python train.py --n_layer=16 --d_model=256 --n_head=4 --n_kv_head=4 --head_dim=32 --d_mlp=1024 --vocab_size=2048 --activation="gelu" --norm="layernorm" --norm_place="pre" --norm_eps=1e-05 --positions="learned+rope" --rope_base=10000.0 --rope_fraction=1.0 --qk_norm=false --attn_scale=0.177 --bias="none" --tie_embeddings=true --parallel_block=false --init="normal" --init_std_qkv=0.0345 --init_std_o=0.0429 --init_std_up=0.0494 --init_std_down=0.0494 --optimizer="soap_variant" --lr=0.0129 --weight_decay=0.0 --lr_head=0.00867 --grad_clip=2.0 --warmup_steps=200 --schedule="wsd" --decay_fraction=1.0 --decay_shape="linear" --final_lr_fraction=0.05 --batch_tokens=262144 --seq_len=1024 --doc_mask=true --train_tokens=548200000 --steps=2092 --dataset="wikipedia_en"
Each number is 128 + 24 x the weight over its row's rms, rounded and kept within 0 to 255. Layers, rows and columns count from 0. Numbers have three digits each. The size before them is the row's rms in percent of the matrix's.

# layer 12 MLP down (transposed), 1024x256, rms 0.0494, rows 213-240, columns 0-255
102:163153121150142120147169147151111106167110107144165094108102076118143142142114152115108143128192086186133146148174147102123139109111105116107185128117149108119147114130138148120131141116145140062151146084117124148132135139143087132189119137147137107134096119119105156110091108157133140119125114098096135131102121133117121151134107130097121160121115107142141114077132107106141123071086138113111165086080091141155163114113152117134138134125128136115087130173102158136171116075104131165175107140116119142138115088137148115136132067155106107115134138131138115143135156171112116122171110058115107149121154160122077162117138136138119112126103147123114133113139123114126126141170122140164169091171097119145086120144124136104144139159110103107099148118159124134144133132131110
098:113177153107124189135158132153116140148111137128134114168115122138133137120121152107131089140152147124109171105130139094108137113125167142133137152150092147131187145150127105170156102118131126103126079090151117134148128110091142205135158144168094142095158079138157161135125106145060105119110125114094110156137085152129116124129119120144107148088138159129123143079145159168102144170112118097117116106137149103146126147145153153138100129134131141091127139123136151158173111117156172096144138171130100158165121128138139151175123119141122118118123118133087112152080108132146190134090174090127138097128123128155130133134132109120115139137112095105146136154107110134125093130166138127142097114140114121097140114099149128121104165163125137156067170095164161126124114147125136
113:133133106132131116136146173095114166140136144110133079128160116127104110179123165107129118171154141132137153105154171154113137168111140110162128180104137162113096109109163120161167138093164145117141111111087116133145091142137129137158140093145128143149113153122129109097101147163131109155156127127163113095108148134165159157146124100148141132119166155084170136166146106159108122083129127155125137170132145165129134153140162096100147156127135119148174088119105145097123123102151093121148118140120080143140188130119139147134144125115110139107153120100127120193142147137103143119130172077115136160112130107138122154120105132151133122116132208112109121110156152122123128130102119153147084132107091104089120140164112127105196132149098116140151156125114126110086103141143098
098:130163101099145166133178136123128116134161123091097175169115123110127128152143074142116113098114141117152125122159158133145154097147125127132118126117145207147087141111115123107138102138108179110140151132131104152113125111142150141112134138108152127148108128116110117143073133097161173125176153145084137135112112138105139117114126149104122126145113178086147112131104079148113066115119150122091152136109093109105114128165106121133103123170146132119098172120107160152126121106146122145098146097091137115149160087157085137148158134131157123117119180105159165144174146152153065140119112112091118137110125144088116159150067169127109101133095112137086143123149145153124134141124132126132136181115131116101112123136143110133112126088132106132082111115145131148141175154126133
101:104154115095116143134067182126102122155134117125104139145104124119112152107126109153141090090077126134104096111125121092140109125130135123138155135074126123139128123170127180115124120165125130134116101095119174140071159082160147130094112101114137166137111107098171163062112119124134114177131108122110127141115130164122149129133103158132142135140117116144115116118171143100125142091113110176120119124132087107108136142117138148092163083146090096134103146126127159102104121129113121092087117138110158126115129130098127120146136110148162117159140113120069109151115104095177093071151129154113125120171139152115131110115128097127121115132118140166108146147156151126146129093149099148102096155169186139135123116121116081081111156117164136109150073105113140099137102144134126
104:108098124100131093131156175125134163124089135149151112124110128147164194098200119142138152087152142140120105134114139151111133098115101177130181127118109197132114124154088149182160117113134147175132103125133159074141135109092133116138125118136140145122174113097140137123152135166136148137106093129137102114126125118104157162121145126116124078082118180158144150157125109094092072150180127126136131128119107144168128137122134123134115153138128117139120094116115105127128127118154154102140126102152104128095123102143140141154123126113176153125124142127142138130138096108131135116123125116110100164078098112150154138110116179098105132137100078160120148152117116109153146142125107151100104138143141144158130096124097103138137142134073119076089145082106157151111142160104104
103:125103136109141160122135143114111120137096102131141122061155117116170085134100106159102106170070159130165134135119153131112130129083164105071103123168125124107120095172167099149122087184164111144136136149160129124123116110137118117139126133139102156143181142120117113136119111132105132144109116076128105145096163123185134113102152138121114133093134092093124139127152106127144112147150177149082138110141121121105097154115100150129129109188117121116080139129102098136118131107162107109135119145100126128105145104141139127130122140127144150132110142086138141133125116133126141172103132122140137122135158130109121127130100115163146085097081141138137116123132164151136111147098144080129112083123148074110104145114099122156149121102110168142088121195084140092173187137138108
101:136150143109105095114185102118163138095124140137140164149109132109134133130156132175095086124159147108152146054094113099122097150137160143127125113142128103132078122154115128128129172124117146148142138123131121140133171170096087126142164143161129159131144156133215133121099142149091120140137138120119131137145130150078168118153129130109129122160128133091135130092165135133103127157149147106118148112108151131165087153176122142099150140118141113133162156134136052075109161145115101137149144109124126113085117105189177118140097142142100097114103134169131153145118127076128184117129151130154131148143178153155143143125126126091120129127136125130130129150128154127153119093126150163097121098079119123148141135098128140131150109152111097144141083117126104111126095111144139
107:152161114121134118139128160099123100140164113129093147159167169108146127101144175121117116126116156155142124102175151127126097104109155121155179088152145125082123112138094109064096105161143125126117136128115105133116131128113073122148102165159142124125165154121144097155114171095088115145112117115119113114143151134142148137102090172128121124083155115172100185130110135147111156136141105131139125095131122113106106095100052131151138135149144134116103175164115118111142159142139126123114089110146110084066113140080157140120115117162154137101095184136153150145083125136104090165137129113143149116117130133156102111114104097144132102117124133106100127115106161114097115136145110118116156104135148137142143107127101140132100079122118131111108181128163142151129119121156078
105:152084114150141133149134127062123119120111114128193153160124117117132133115125114150108105170166147161148136091130141108099125123119111109150122084128116106112144124125142154081141096164149143118184106149127106110118140163107118127115102103119129100115095123132121099111181152125105119130163151131153078110164147110119108128096129153089114129151131129128100152123123103151132125136112091116118093077141127148129140123122119139135157140066094118176095150153148091127097123129150125134106148132157145142112111144156133154142148175202100149102099068111176147144120145153123089144112118142107125167089084128101131091148144111164133109137106138120166156158149140165120115140138096085143136078142127106127139140131134107148170086120117136143140106153156090128109149177155155
104:113119128124137147142102159087141124150132129138148108151156107133145115114127143101098124165155114123106089135136072119130127173099144149065160116120131137113078136095099127145123147096086141115104146106122160131146112132166093114124087081165141107121138165107123116127086147167113135128135096159125141124153124112120121183130152146086155107142122129136126116110163097095113116183136111086113121111093115134120081174122130147115148123111154165123115181172111091086133136113093153143175077116124130148147125093161133102100113127157122115159142178111134165128120150143124138150140174164184173149147146127142079157134097126125126143127141103153136134172135125115123068097152118135130092140137130104111150107132103132096111118106122130147186157137145152132137138091141112
096:109117097132158126121172136085144152140125124160134166141135178158134108121114080124105131093170094115128145085156104100096083132151161144124158125128077117172080121146132131189134163130115102137124151118158113076117099139121107149185139125136099115144174175116063114124155132141165148098102125124154096108110102129074149140095151164144175091108126097135128148126120128121108146099151126117141107110138133144134126117094143127139115109147138165116115118152111168119168161088094125152106142103107133144114123094137100076165125175107158108147135153112123095161122158115145135120125159107086133119120095122106168105130125132123092122141089147101094147105159121141131128143146130159160139150120131098130123108104152124155153119113117124120113145129146155124176082128100109
101:142140072116089102112092134150104149137114131178134146125141133137154144179124148117131099147140103110179138185128140171145138104124110157114125084149149159100124116168144108114135118141134117126144161129134132167101158119169094152139127135115143139142132135158143078130161168160125107157125125082142150147127141115125101103069184089156149157108123173142158147113140167111137161104116113146102118148149117144135048134119139132117116095097117148149131130111129137119175124124168092118154147121115173120134072156106139130148146134152124094147094140147134148125089158141115071140163125151168131123118128137127114115118122123167119094094134091143166148096133135146102102123121116143145173122138154103110121117183091146148133142172145119109115131091118110113134087088151127
101:118138134096160131105108142165110103131089138151141115117149075104136127080114078121075109140166147122116141143143104131123102134105147125105146115134125084061140115146123139154061115125086104111108123114107110138134080168111159107095132116126138088141133122124116111093107119116113098131143109099135082152119144142156145141137112103093128146082144153157128115089122127122091120139126108130133103135127121121182128095077115132079136075114101122079138135162096117119154090118114126163152126103116187120123118117114100130075162142122145130116117156151132091134139127165129121102149104130105131130112100121140127158114143113145063138139120136091156132106139158101114074107160117152106137139116154119143141118157090138132113120140108172149178077123073136136121107118159167
112:144120128103163147137139144128173164169129095125082093145113159118110102106101147108103112122120150178135132135113159117114115146135158150178104118114116136147142096110175122127122125108147098044134146080124133138114092135139122146137109100146125148154131144145108123163143128173154116125102144124129132137113083087115121092147167115168087159143130107140101061122140147113142149113104147126151146167128103137118154107116120136101142153100094109133091118141121143180173174120129132154172160114107150137137175122102099119137152135117133144120151159113162153166127142111077076144136128147137104074085167154142149124132082114129110170159142122130101123119143132164156155117124125137132148100095118157149120134133140139133098149160117084143128124103107135081113090143161113
098:116105116179090106081158134111105144124141134139168119122173129151107126114104172140085109059115102128143137124127141122095107187160152100126120103111113132138114128096081108159117151080161112108144169143091130104140125162121117132094124109112132113106142150146166147135144109085132136141119090143106130152110147144141124109133134118172139141103171144121166146135105144117133094135143058150099120130142097151107167106131167147138085122136136126143127143089115133116104136138162112157157147132115128120140155093092132144126134151152155205115128116165127122148112137120118154125120114130146139177130098160170132092114125125150096155148090122156095124119097106153162167105115121137138138130145132133174129105128170147106122137130080132121158144136097153174123080064113146
101:110152118170150100078109063133128112170149151168166134109107124153116123102107159104142115086108159121124125101153108126109153121138101121090129137131091143091134080150153103133126100119115122160146141130102097147084148133119100108091114104128111124094125127150143115134156136074152155162108066095119156107160115135101133131105154122137172132131110115148155157129099120067208131150140096152144124153134159091160140126146108124094132102130111107179172138102118118144144089095151135146133152103131132134099130102117135117115124151156157114168115079126149138123113123108117093142109093150110145082168111112092138135137126125125159115123157110120174142079178112165121134146176140130125125128148145157131100103119122112113164096122119167130154128154117134125142115120116086
098:149154102154083124133097111110122131094127090121110152118162166131130146079124136103189117144122149100099164118137122095089150100094101151085123123120108142133106137116146124130146119112106103130119115179122147139168117151143120116116141164183156128100153127065129117131127158143150129169139148166168125122083165131133158146105127119159119113146107120134103130128155122103140140113087074116086148130167141145128198133140121125081137116154136138160108119122147067102125138155113167117179141100139115090134139147132111169153142096132103148112161114125138114118179128143142155112164121161156116112122101125131108172099102123132092121081147147144139134122105124128159139152136082147106104155120084155160163121140146156076129138157108107098163132101121160134115124141110110
099:111108153134110144176121151115136155120127139150130155127119130149141166129123093151102089127131111082131099102137114117121128106182134126137151086067132135106151156114149140083152130159114125066117101107136128121152097151129117119082119121081129178120149197107171139082137129140148110156134161132119132194132108133120124084178114114136134126134134125133154175122122137154100127117120145192129114103152141104122121117160152119112162126150148156127132080145124133106114174090083144142101122116084178146122124123128141112100129099123142124130155145140114156165098087115130150148131124149132134151104157121084121131122150097162125117149129185099100123131120138119104113162122045130146163107087160143135141140149102092134128132091146110147096139153135152103119105129127129
103:098112100176153121171150101162140113114131139120164101109160161151120121141132160158137130115146122108170153145127139109173086145110139116129126139138172128078157141136137131139127120153162095119108087128137111140124108166075111083152151116110164131122117129171099122154128114130095138065102145132128092124143163103111155174112118137112135147149129124118177122164137139166128120115089147144115129158159142106130135131122151113136162151118155132152130126090113082143143128144135127142128158159103151087102143144138125152144093119090114136114146151141135102156131128159133117126123172131139095110133138104130116162108119113131074119112162192142101172136158113133138141149121144086115102130150114125096119173141094199139109149192181136153118183099116109142097110128171120
098:166118097195120151114134087115131097142159117089136155166115196151188129175128125100142140155132127156205115140142137145130183096145102131131119106126110135113170122111162094161099110128125129108154129144077133062117112180124143123124153119119145097135153121117118106139136085174122146143129137145129132101127142061110104078129101135143104165089142096113120130151168128108109137121119131138116116140125131135145136130110149120124135118120095143129123159141148148130120094104103130123128120131107085163139090128125114137126115168127094145117127114137132107135125141168134128116116127119143129137116127091074131121131135094126128126138158105149157103121111179120145157086122101155169117119116107157166067132146106060129153122154112135121108112110084085105133142165117159
102:137072113140082156111109108119087113162187113139133107176110134148147149154132141114108113146082184120138132144069154072148132125116109122170110124090114089145164156155109136159149144139129116108110147091153114152119123147128161092153131164118108136124155134124186098125150158146119077124146169091150151141118164117138122169123109079161106148079117143125144130151125106119165164112120142148107087134107125140105103135160113138098130120157141117136119102107108111092115132137147161169130143108117114126070148136102132151148139164155122151139204140126177155162118122091134103140138132139134098181150142130168097096138142145116134134156092137128149142120161127150086109103154101116160147097139152131148117126124092130129125103131117141149137109133115108151129156151117147
103:140142121124124125142140173130151129140134175139183037119142106074133102110106141126129139176143157123128123148108064138146113115104149147101159129151111129154147155140125126126144149162119121142090144157135110144150105126113102143156134138158116114141138167116055129123153147120121141130144069143165086152119130127093126130161149160115116101089165096164157149115124137142134121103107139132131164128149114088164110117103153070141096146133128128090145128160111087108119119151121127110123129133109142122137129118110162129145134123152147126157126089162110122122139153170143137123153160132074132109132197142122141147110113142107120148156141172139140123129089143131162120126174114183165154173103157117127128125143158100078110100107112088130107112135159174163120127156117115
102:162124091137124142162131102142122142114128074134149103131156095134141120160149132162141133121114120138146121129126153146098134124167118123149119105076102123126118156151127139141122145088138112124091145104163151141118142157126113121129139131102179192085110113159114142120145136094106078094162107097105188110121141151146120133139110054144162135130148175147097101089129102114151086143118164137114127161095129109140132178138100130155122153180105133112062125126089121109100137099141162128176128121156121105139156151168153124133132145135093133115146124153083145125130079087100123167110154124104168098152148108135147147095174078106116082113143128173115080124131142150112124140115142135110100147099146087117140128161105148104129117103120138118148130137145119121152103144121132
107:163135143137172106118151116080123118112090122119136115133131139143126150112108189101104127112189156137131133121106093145096097120202139119168074133109174149133147142130162093088119079159169120132156134165131098098169161136153129143136131134153101090164143174122134139122142146118150123113180122119155141143180130087104135149128097156106148132166116130114086111108094100144108132134156138138153142099085126138117124103061126097111117132148164155114111190139110119135155138154128121122111099144132129072082128101132135136124097096140155165148161097160155133175135102106102126146105150169128145151108153098130134108138146123118136114112134142132111164150106150124105121130127167123123185123146127121135112163098104137145136119152128112120096119129144142101159100122118130
095:137170119112148163147108090156115154120130075082103125119158117132114110131125138110146139085125146172113146110163111096161118129158104112121079153153120125151085135119148095120139130127108129112112125102145127088143156131148144122139118139094157151137172130122113126105096123126133186099140142115120090099097089104114114127143107094124096123108122116117126099115150125172113136114115113124149141118117113160115136169125106141117105164147143078159143181081137158115132149125129086107123121116143089096153143123143100136111161139112149112104123150109129099075114121117069143115151114154085104164131079134099164143165066123153148108130129094086141155180143123132128101106140116148140128142124093132090108109143135107130110110137139101064148162074112090115103127175139088
102:131111125111151169136132118134150141115137120137137138150140132152127150126165126149153102176140128096096101101126110156143102158149136145137089093137142133137167128160114135078088129136142153123137160153122113119174126099136135115095145090146171172144118118145150162152126088102151150139139122098175151156157141111152146138129120185139092153107115176107125119122146134149127135120108105137135145158093121087163130132099184126109093109145131128109157132099166062141155148092120173144142175112146111122150166132103121101126122107097162086149107066138153111176099129115140110154156125151114141127151165125124163095128144089137126138143161094099122145138169130133137138066142096099153115156126144103116131128095109136067176128111172121138144148093139131128121124137165138
107:120089149083099133143134163107077127108093109132102153172132111078111094122127156174157143151088135098138101124142080172118125138136161101111162140114140178096131136135097129096151197108121143091111124115140147089125149167155121107123092136138092107125121170123100101125122114132124091126095102100133166084121115088144107148149121161162120143127116108100150139128125113155119167138106116111156152151140173175144110119121128148094105132143126070098125123120112102130135133123111168155088091165135108142086129162125139109097141126156113099184124183163071151144095153115129121087143185133133132111115097119146135113120103157160171148134144112114128144146141125135153150125146122137141125103116098125115154139093125095149154121121128117152145137129131109118097144107134160
# layer 12 MLP up, 1024x256, rms 0.0494, rows 214-240, columns 0-255
098:155134120140128120152088159141098130117132092122158154129159132087182133085115102106099103126099127133110121139087094123132144123163132146094096107083137125145090107116127104117131113151132111159098123138141108128167186139140158121137137140163124136109094160134121154170129111142125098126100116132154156155130121103149130137146097139148118153155151142187170171134147152156106144164092116084113123070134106138093115117106135083148087103164125088094168167107126142123111133129174138149213124127108159143098143150145093115145141144153110126098127126140145136128163099133127123113128145173122088175129132114115142087139142136123119071117109134138115124141128102127103093079113087129126168126124130169138112140122102100141127094116158115152098138099128091155164105117140100
100:139139105123131118129159063143124094095077126173155204105138138101129126082093115122142134096147139101173112129143144125115124110107119116136127116069118152144128125110139123142117141148113110167097127083132119139077160096111178127161125146114196114082107168130115196119125128110157103114135112147131130116123099128141103120114156085140116146115120149114120143096126112148104125168092143170084159131147143102103112133124084110150085140111151141114114134104112146156136111098104147152124164124137148153147107121128129144144138127166111135133148118183095151141097096119118097153142084119107096115121101105096112141124110156164092155132123084154128123098095133137154119147132130137163145077091127159166117162113116159121128139144125140120108151127151099107168119122112079
096:126137138151098113090107142137092146131138143113152136091166108127113093100140170111156180150142123139159125110122120155143128138105111120093107149077139084140156170101147157141147105133142132162118135119154139101136133195131136086125144136165099113131148110128141115138092150115128194165099081155114117132109125124110190130137139146138191091138122116129143107138157129126130136149103143078132133128161138090145085096120077147118144137125119087106133165116141111078110130161104101062100147100134159162106096161110184180105120130129121129153108136122119143133125129059122143108145136132125154110109120114156125132166130136143116158140117141145151132127127086089125121131146134097120114129111137182090118168105153138125171123151140121106105129180147109134152123123117132
104:110134121124133140081091126143150100132063126133201118153133105108167122138134099128130098089116116115145162136091122113123119083105135120120140165116127126145079096120126111099076180163119101118125121170090094115116130118110096142146161101143085105120143143157143105108187114130122160165128142104157148138072096126138097125106170103121116137132126141150134134149096092111116134203167101114111141099110128109118143136114130126085136149143151135134109107156100111114111140128170116114143125105122116154084082063123103148133110186159119140146148134125139141111141111107154103120114130148101180117169100126127122104159120132143113116129111163146146139127103137172137131117147132122126109142089125158140129130142104101131128129108053118115132146099171132140141149159099096
106:104125124146148130151128152136101118122141113102154116132101160116135169145079118119138160143147097139143155170133109109113141139142096136108157141103103167132124094123129095141133126114136129079084125135191134128168121178113105118137120129125118156183138089119144152131133141126123113136113130106137064154111133190104146156132153124095106136124132122121170108079112073142144099139108093134137098119129121121147148143156097128134180155117083109147106057109119107113165093134133117134154148102110155111108108137194108151137154131168128115139157130132120126153121115125120146114131087162160128117106135086109096140164137096100124124130111112154120104080135160109085112132151116132071113127142120118113130179082157123143179141155121122129160088130090119148174103114104152
104:169141140118154134159097113114129133136139165167082171154141164116139125097152112104150146149139124108099133137156113097155081118112110134105143112136099155133120102158120141149135095113145126121100182106146123088105113168142119108100149097136131093124121078129171137160158154111159115103147087103107169145115156090114122121133108101142129151158113127142127145126153069140153164129111112112131155128138133140118161102166115135137126098107097155148131150163137097155156125128133116110086144127133183132115160135122134153113142160125101110169128119118171113106145139107118133153159104161175118105139112089160156146117171160166125114148162084119091077137106115109122195116125131142143181141157094087107090128172130144089111118135122120127149108093146096173115123152113122
108:172117101129116119095128146164115108117166124181137163125110124106126144057126101105121155121147111127123134171113108097183124128095106126090115143080130155130143106147133091165091157124139083137092162130108135131150136124142137159117158116097125115135083120151107134162112137106170133122132123107134113133135131132110086134156130150123168102171090116172109107102124104094137122119133105103156134154078126121124129115111085126141133087119128160127129160143150164129143131141120139117095104101113144110102190126143097127103145145149141124141140139094068136136168160121154116110094140165117081095133133104067112137122145123150133083086091122108154145098120148141156161150135163142148123138108156128094138155167142112132090155094176113128127129169152089127107149105149090
104:156126136141134147105150060143114114119090132125136149121155119126081130165157105131138149143158111100102119134108131135099108125111117161118108132106114148134082129154074075099121148118093110122119110165129148112116131122138103127121137109123122183151112170111141122117124131161121166119093138133107183139126105093129116111140067077152117142109116156147143104193116145155156137131101139137168119131102155153132134155132151129103134153131086145189129106182109099099129104099148116104128161106159108135143137074101136150146128119192122127111180128088134173104136152116131123155143105157099104123153083111150158128104184103159148095186089121091124141156147125139154128125138126122113107135145133110142148134101118092125151104129134103127168142122146124116141137157084137
101:085137112144166118132124136112137152101102150054129134122151147122155157122107110142147142156155141149138107146093121120164152092196133101112132166139115137119119092136119131135129118113072148128136117083116149135143144115108128113184122114122185139115127128104125125115130163102167150101094150096129162130151128091088135139099162127167112141110124146182099126115135162149122139139120099135126149116109105185131154101122125130143160098135165145153107130139114107131130115167120114136123141137073103085135100163046118147092109111141130143104138162153104117145118107129092120199150127121113114162154148166138155095147118131117157120137134134134159147107143125135125139156108204093175094136107131159130130130100138139101134117123114155105113114129137134141108169077094132
104:106088140132127154123153123150110115108133096114162113143097161136121128128133128127087132107112096124143105173147136144151152108121167090100103120154170139192098142115125138124120112174153128134136135137129096053113111161139122139100087088152121168138170138127125114116156133120102100131103120096104119135136067159138177123122089127149100104129150098128131151153135133118100143165137139137077140164157130124118137126120118112113080114129143123126088141116154080120101117136124110133132138130134118106140054089118122138129129116144129094141139144105121105166139110124098110158131114101117085176188160154124181101140076112127142115137158109124086091143137152144136141128090156117145153107134111180110111122116135139149143092104088155144108138066110147135175135136140162
098:160156115144135094076059098127146136097128125135147153109122138091142112130130193127101090122131140121129126119107105141145106131119147135131115149117147094105173143113100130113104106091154142122112122094126123133108149155111158124091119113087125144122136142164093137132147093135111132122119120104102167141141137088140152137119161090173079126135108160097149142134160146106112117136132186130108126114116171162117120101134104187095127094160082190147128114150126119108132055107176105118121087063134130112086137098125160142095092116101112124133119119124147138103139162121141189117154162141138136086100115148128153146121154106133122114107146160130141128160086129111084148131152119164103108126170147124114103159124141125141172132132107116132136132151147119144104163159123124
108:130127148165140151119141123115097132126119113120132154121122158109142152057123127152138093081130166108146095141159170099123098100145112102125151131140127147133118145133070120136121177185127142165158153110096149170180147138154156105131185117143119111131103105089124135137098105111117116167134149117131159135158143165100139103112076168123141130145137120133098150157149146130135144144126113132130147103134112138088160083162136100131136098132116146121112064140141119167137107107085089110137092131118130163173160167105104141117132083119168170161132106115153102148153131090158155139095109111083138123155139114132158127138105119113120122121135127140109129108088107125135171090127099145106140172137108121079142121187114095089119134110108135128124124150103144132180119137110141
104:149084076118111074135133131106128148153117139169131100150118130113102180143130163127173143107131161145140113119125154170160101155122109112128163110135116118140162118125168105108102140139107097136131153143091087165146132135068123103135082112124112128107138128096095113121102132146123133134140163124112150138116159135110133108135093112128144153119142132141090156106151137116077097129086122112104140103129144109102132126119092136172110128120156097148102158127126131085097113122164142110104079152115127096126142115167130150124144173140139122166092116133126134141096154111149140100133114097110130086133154091088110150121109192111200142138143136127171155136149143128112108141128097178115094143125068148059150127156116141122090095115090110119121108150150113104128134134081123
105:130114185112125144098112132151155163159124113145134123124135145077158125089138156164068099155145135183121135165124155103151130144082130118123143148090112140154121076154136142155169143097148097110122165117126163117127125108126158135148148101107129170143139148140153142124153091102104129129172080163141127096102121108143127107147135158114070118095162189155123143107082162075106123132153125169148124123135114095113131133104138124137095160146141137133114144107143126099088101142105151144135155116098119138174118107121159130087131113112127104118156144125128115137131110119150143108147136146105142111135112156111114115138114063135140132119151152125163122133109110165113152106067112110129128113128086108161157166116131095103125109128066181143133131105140098171168130104139132
095:133106165118151158154116075124149117124096155128115114154112135123119135097085132095119124136162111105074121145135169147147107105117073108087118144151127107117110142119165072155071111115145141073159114076119142104146110095145107119141168097156129119120116128152145080143137151127127128111110133125127128102161141139142128123115115098120101137168119134148151118099106127107154162165138148145162119102120087111135166150097111125123124134092162126146110136158137111134144087138101106094158107112116157076121143156139121121130134136123110110124161137119191134153119154157161129135112142132105108094122150120140143135167105098107100171136106090113127113146111106142075107101177133122134130097134109146081109164105167108122175115076160148131130107179164144109159164129126085
109:112109080149153135168126120130139098156127119092117088131137095143090151119160155125138174166104097109117104150122113175123096111123097147123159115147165109097132123149199107124119135125144112142131143086148133131110096122158101147128134157161122141130159170129125156119119125119119120096142071129154104151121153088137162141132124138124121151165133124144099107129183137119131120159167107111123145118181119118131134112135106118132108130115138125153146127120167103091116100127101106086092136121154112137121103158162098121095118128126159121125138153144139151083121122117149156129097108114141114075100108173153129097153121125100148112128107098108177065189133120157148086141105160135110119120152083174087097111121110155120171173118149113154101095103127085135127152107122171
102:126134127136150163166131148117146098145096104066131102124134089081077137130130106178105117144141142124118144099097113151104081151122136114125139149134141124126129147116149130109122131110175146165091110177117145173133163121154136145113126162145122102119162120097192159100134108137098145108103077129118161153117143130133135137138124145140154150076177158135087154115104139123126102115157170172106116109116160123119153161136126114165125088116132114131093143111148164119183141129097144131135141115112103148071147116132150081106124118151080131171169118106166109126090143093086146122156133161152112106125149128150099123111123142140150161158083107155144164090100135128143136116171127187115140126124152137143123165156123104116153093107136138116103124141123101155141122152142136
094:145149155122097094114113115107115107129142127102168156134105151115117096110112164125120144123167107122112121128132119132106163146155136111143110126101140173090128100146125106145154123114119116132108123153154115135086129116130165150156157120157113126143075094150130105148119143100175111104116140127082138087137107100100157131112118132137073103106180133116113137133148150101138092159168136134129168116133074155144162162146144144124110171101148144137133109109154097128155097201153141130161149143121076149134160147183133139112136176117129132119113153137106094128139195104076172105134123107104140117141109125134140139123089133117147098130113136078164115111196077154151141140110142097163095128155121126107129115157127122134122162115093136099083133130144153172146132106113113
103:129132132112067130134121128148123133088145120170114091119125153114077119130140104128157149112102162109126145129117117137116147079075108136117129105124096147127143119128131123102149114102126074195111113101121130131089141159076145141118129115117102082143143124119127160120163113115135149154177125166140149099141080178161120117118126088114165101098114113130132090088117103085158122172140165140109143138088129117117125176135162164129120155116154148099094135140148090131133143116105152125116135120110153184139135105160095130154150120134153149141130111140136112109061118133146133144113081127107136117137141103136122088146124149143151139186118124085142141131139120160186105136128130164140176167095135116144109153124078087150133103098112102136096115149118165111101130131155143
104:128134141120104090114101106103122134121129122156129177163117133151132156158125103161144138153138111077134148144141159180115106120120147113116180115129174140081064114130147153081189119139147122086120158129154138136091131140153161122090103102139135078131129124126148136149125113103157126122134161102118124084149117086118123132135098113131145148150102143178164106126120136114094116148110130133135133133113123140158110129181154075132157162181185122069122103138083120148120164079142134160135109162124125132148145099144112137108087089118150148150110087159148141147129091107155102141152094126111119156133151118126140112087110163156099096153145121087138145127113162148142136144137118151142126122145056118120151161132121112102107155126122091085128130124146109114128153133116131
088:128110146122115121137117129133124137123170124101129109079109162073130117135137142119104132159122152132147119071130111134131104176132095137119132147109139138128124116118110124089138148151119121115170126156144126134128088163158140148121162118125131098104128118088120124168139157102151126119151104098127076147185130113103123073159097129129111098088118153092160115079139174127143124126119111129109120092147097133110152106126120106147114149124168213127109124177125148176199109178140171126144131169090124139142129173138173130098118166128146113136146103138111105094135170134115122119117141138133118086155133154134158116093107146078134114134097114164127093120158166155111154128191117120150132149127130115119095141153137115166110129138170124140128132137140153104119106131150178
097:143118152112121147123134152152145135109147116105135114109128131107154094151119150123147144115110167142178153141109130161113132167159148102127108106109138113140148117103111090117156136138161088126100144127172151141119105158137117127113146146151103140172150124145142118163140157155168123112135124123178119169147092098140106133137118106101095154115157119141142107125114132126084076134123112151120135092145109127111148136142098080110127139129111136113136183092171158088138090119140119147120163094035120129190173102114126146160113138151154171115127111088159112109149115090122118082129109098136143124141125173074113164142114126176105131137124189137152154118164068135096110113124140134168133123156117118120113106120153113137167101110113103123151170157122114098112113113109149
098:140147133135083143174102167121145114180132141142139167098137147109149137115167180097086130182168128113159112163104149126163105149134142113160148132138097114158104112099116134158109117130139130114097135124135184135134196173139137147123114145133101148141146155123131141139143118149108133102108106129108133154127129106130118115159107186127113174111112114121112156147086122112118105140169117150116153132084082166152120139144170110158110134091100126114150094111126127134118144097101079154119102102105187170133152124121097106138102143175109137115150129101064056112143127120102160120129112147106132132144109092153111141132165101194139095125084118168129139111121152105145123134110142127147130136128156152098111139147144112092098117136121111143163115107130127128123144132155121
100:199121136122100137125130139156126106131120154145145122073153114124113170140110161126128151160174128149159116138120109139140138116136156120130127114139129058101127137123171124105092150155107102143140179133129109150086095099145124152083073127106115125112135105123125133092113171145129139142127136111158146149109139157111091182169136127143123139153173104131133113133111091140117141150122064150107113098154135116093074132139103093132135120127148106133138141154134130124144118188143131137168144159151176134130119115151121103148108135132131100116115151171125095139133123141121167121107091076160132121134139112114113162121143135135072132133132155118088116156152091157135076116142142109113129129155108137125134130164047147118112154105140130097072156137171124134127122075121151
100:133101112161117110128137139116123135135121152097157157163134103093116111151161123148087164084102113121097144098098125129111175128110097168110135097119104129140128112150141126089097120140117143105134134102066095141107124116139146155112107116066129138099116141075143127095125153107154099135112136143107092092123170131139165136133133149119118135110121148120184125122090113158066115118138088145162132103127126190121143100122139129147110081133118115083152173128116104129122099184105111097134151132140172114088101129146121145105144142152115157127172099116171105133118109144116147162126127163128129141103147131192116105088128120125120152131157132133106116120131089138123099113160136123118214124118147142130102123093152144122152093098122147152080104145142136125135156116103172
096:152170107122092092140107132141139081121132134180140152143118102152155147166124171164114163111119097159136151124098129088142141172122157155133145120108140152139112147164113098106158130118180148113104118122135153127132153121130148109084116174110146127093114107158146103108114133110115159152108141160126132134121103140122157152159117139116143112105151136163145121155144168113118178138116136104133107108092148126162104126149091079148189125078119122158136131112082142171169134122113137135153168110144110111149124127097129140120095140102111178085162123153128079137115093077114086111126114113136096115135105116141146139123128130106128149125072080123152154072107150154135128139129128129098084127132108169106144073132161113120101125151134112113095138165163125117139086122147139
107:138110165174118119090133110160100125110117123140174105108145099128100086107099120124135139115133141130114123185101106114149131116140120133110131138143120118130135118145148145177103145151102121081119137108135176145157167094140120086136123084168133103138119161094159084133142174133109155135152164096133130143102132131122128110093125137105100158149118151157153168091149130129157188087159154124081127101122148100146112143146128181095087134107186130160109144129119101124124117157099149112119132164146151119143141115112151126175153119169131156143140145128112144116174158112127129119111136107115123150140129116118148135119110108170101122076109105082117128144102181144080136141125122066166163128099109134129148162147112084132122105143126092141121086113124100154152081116101132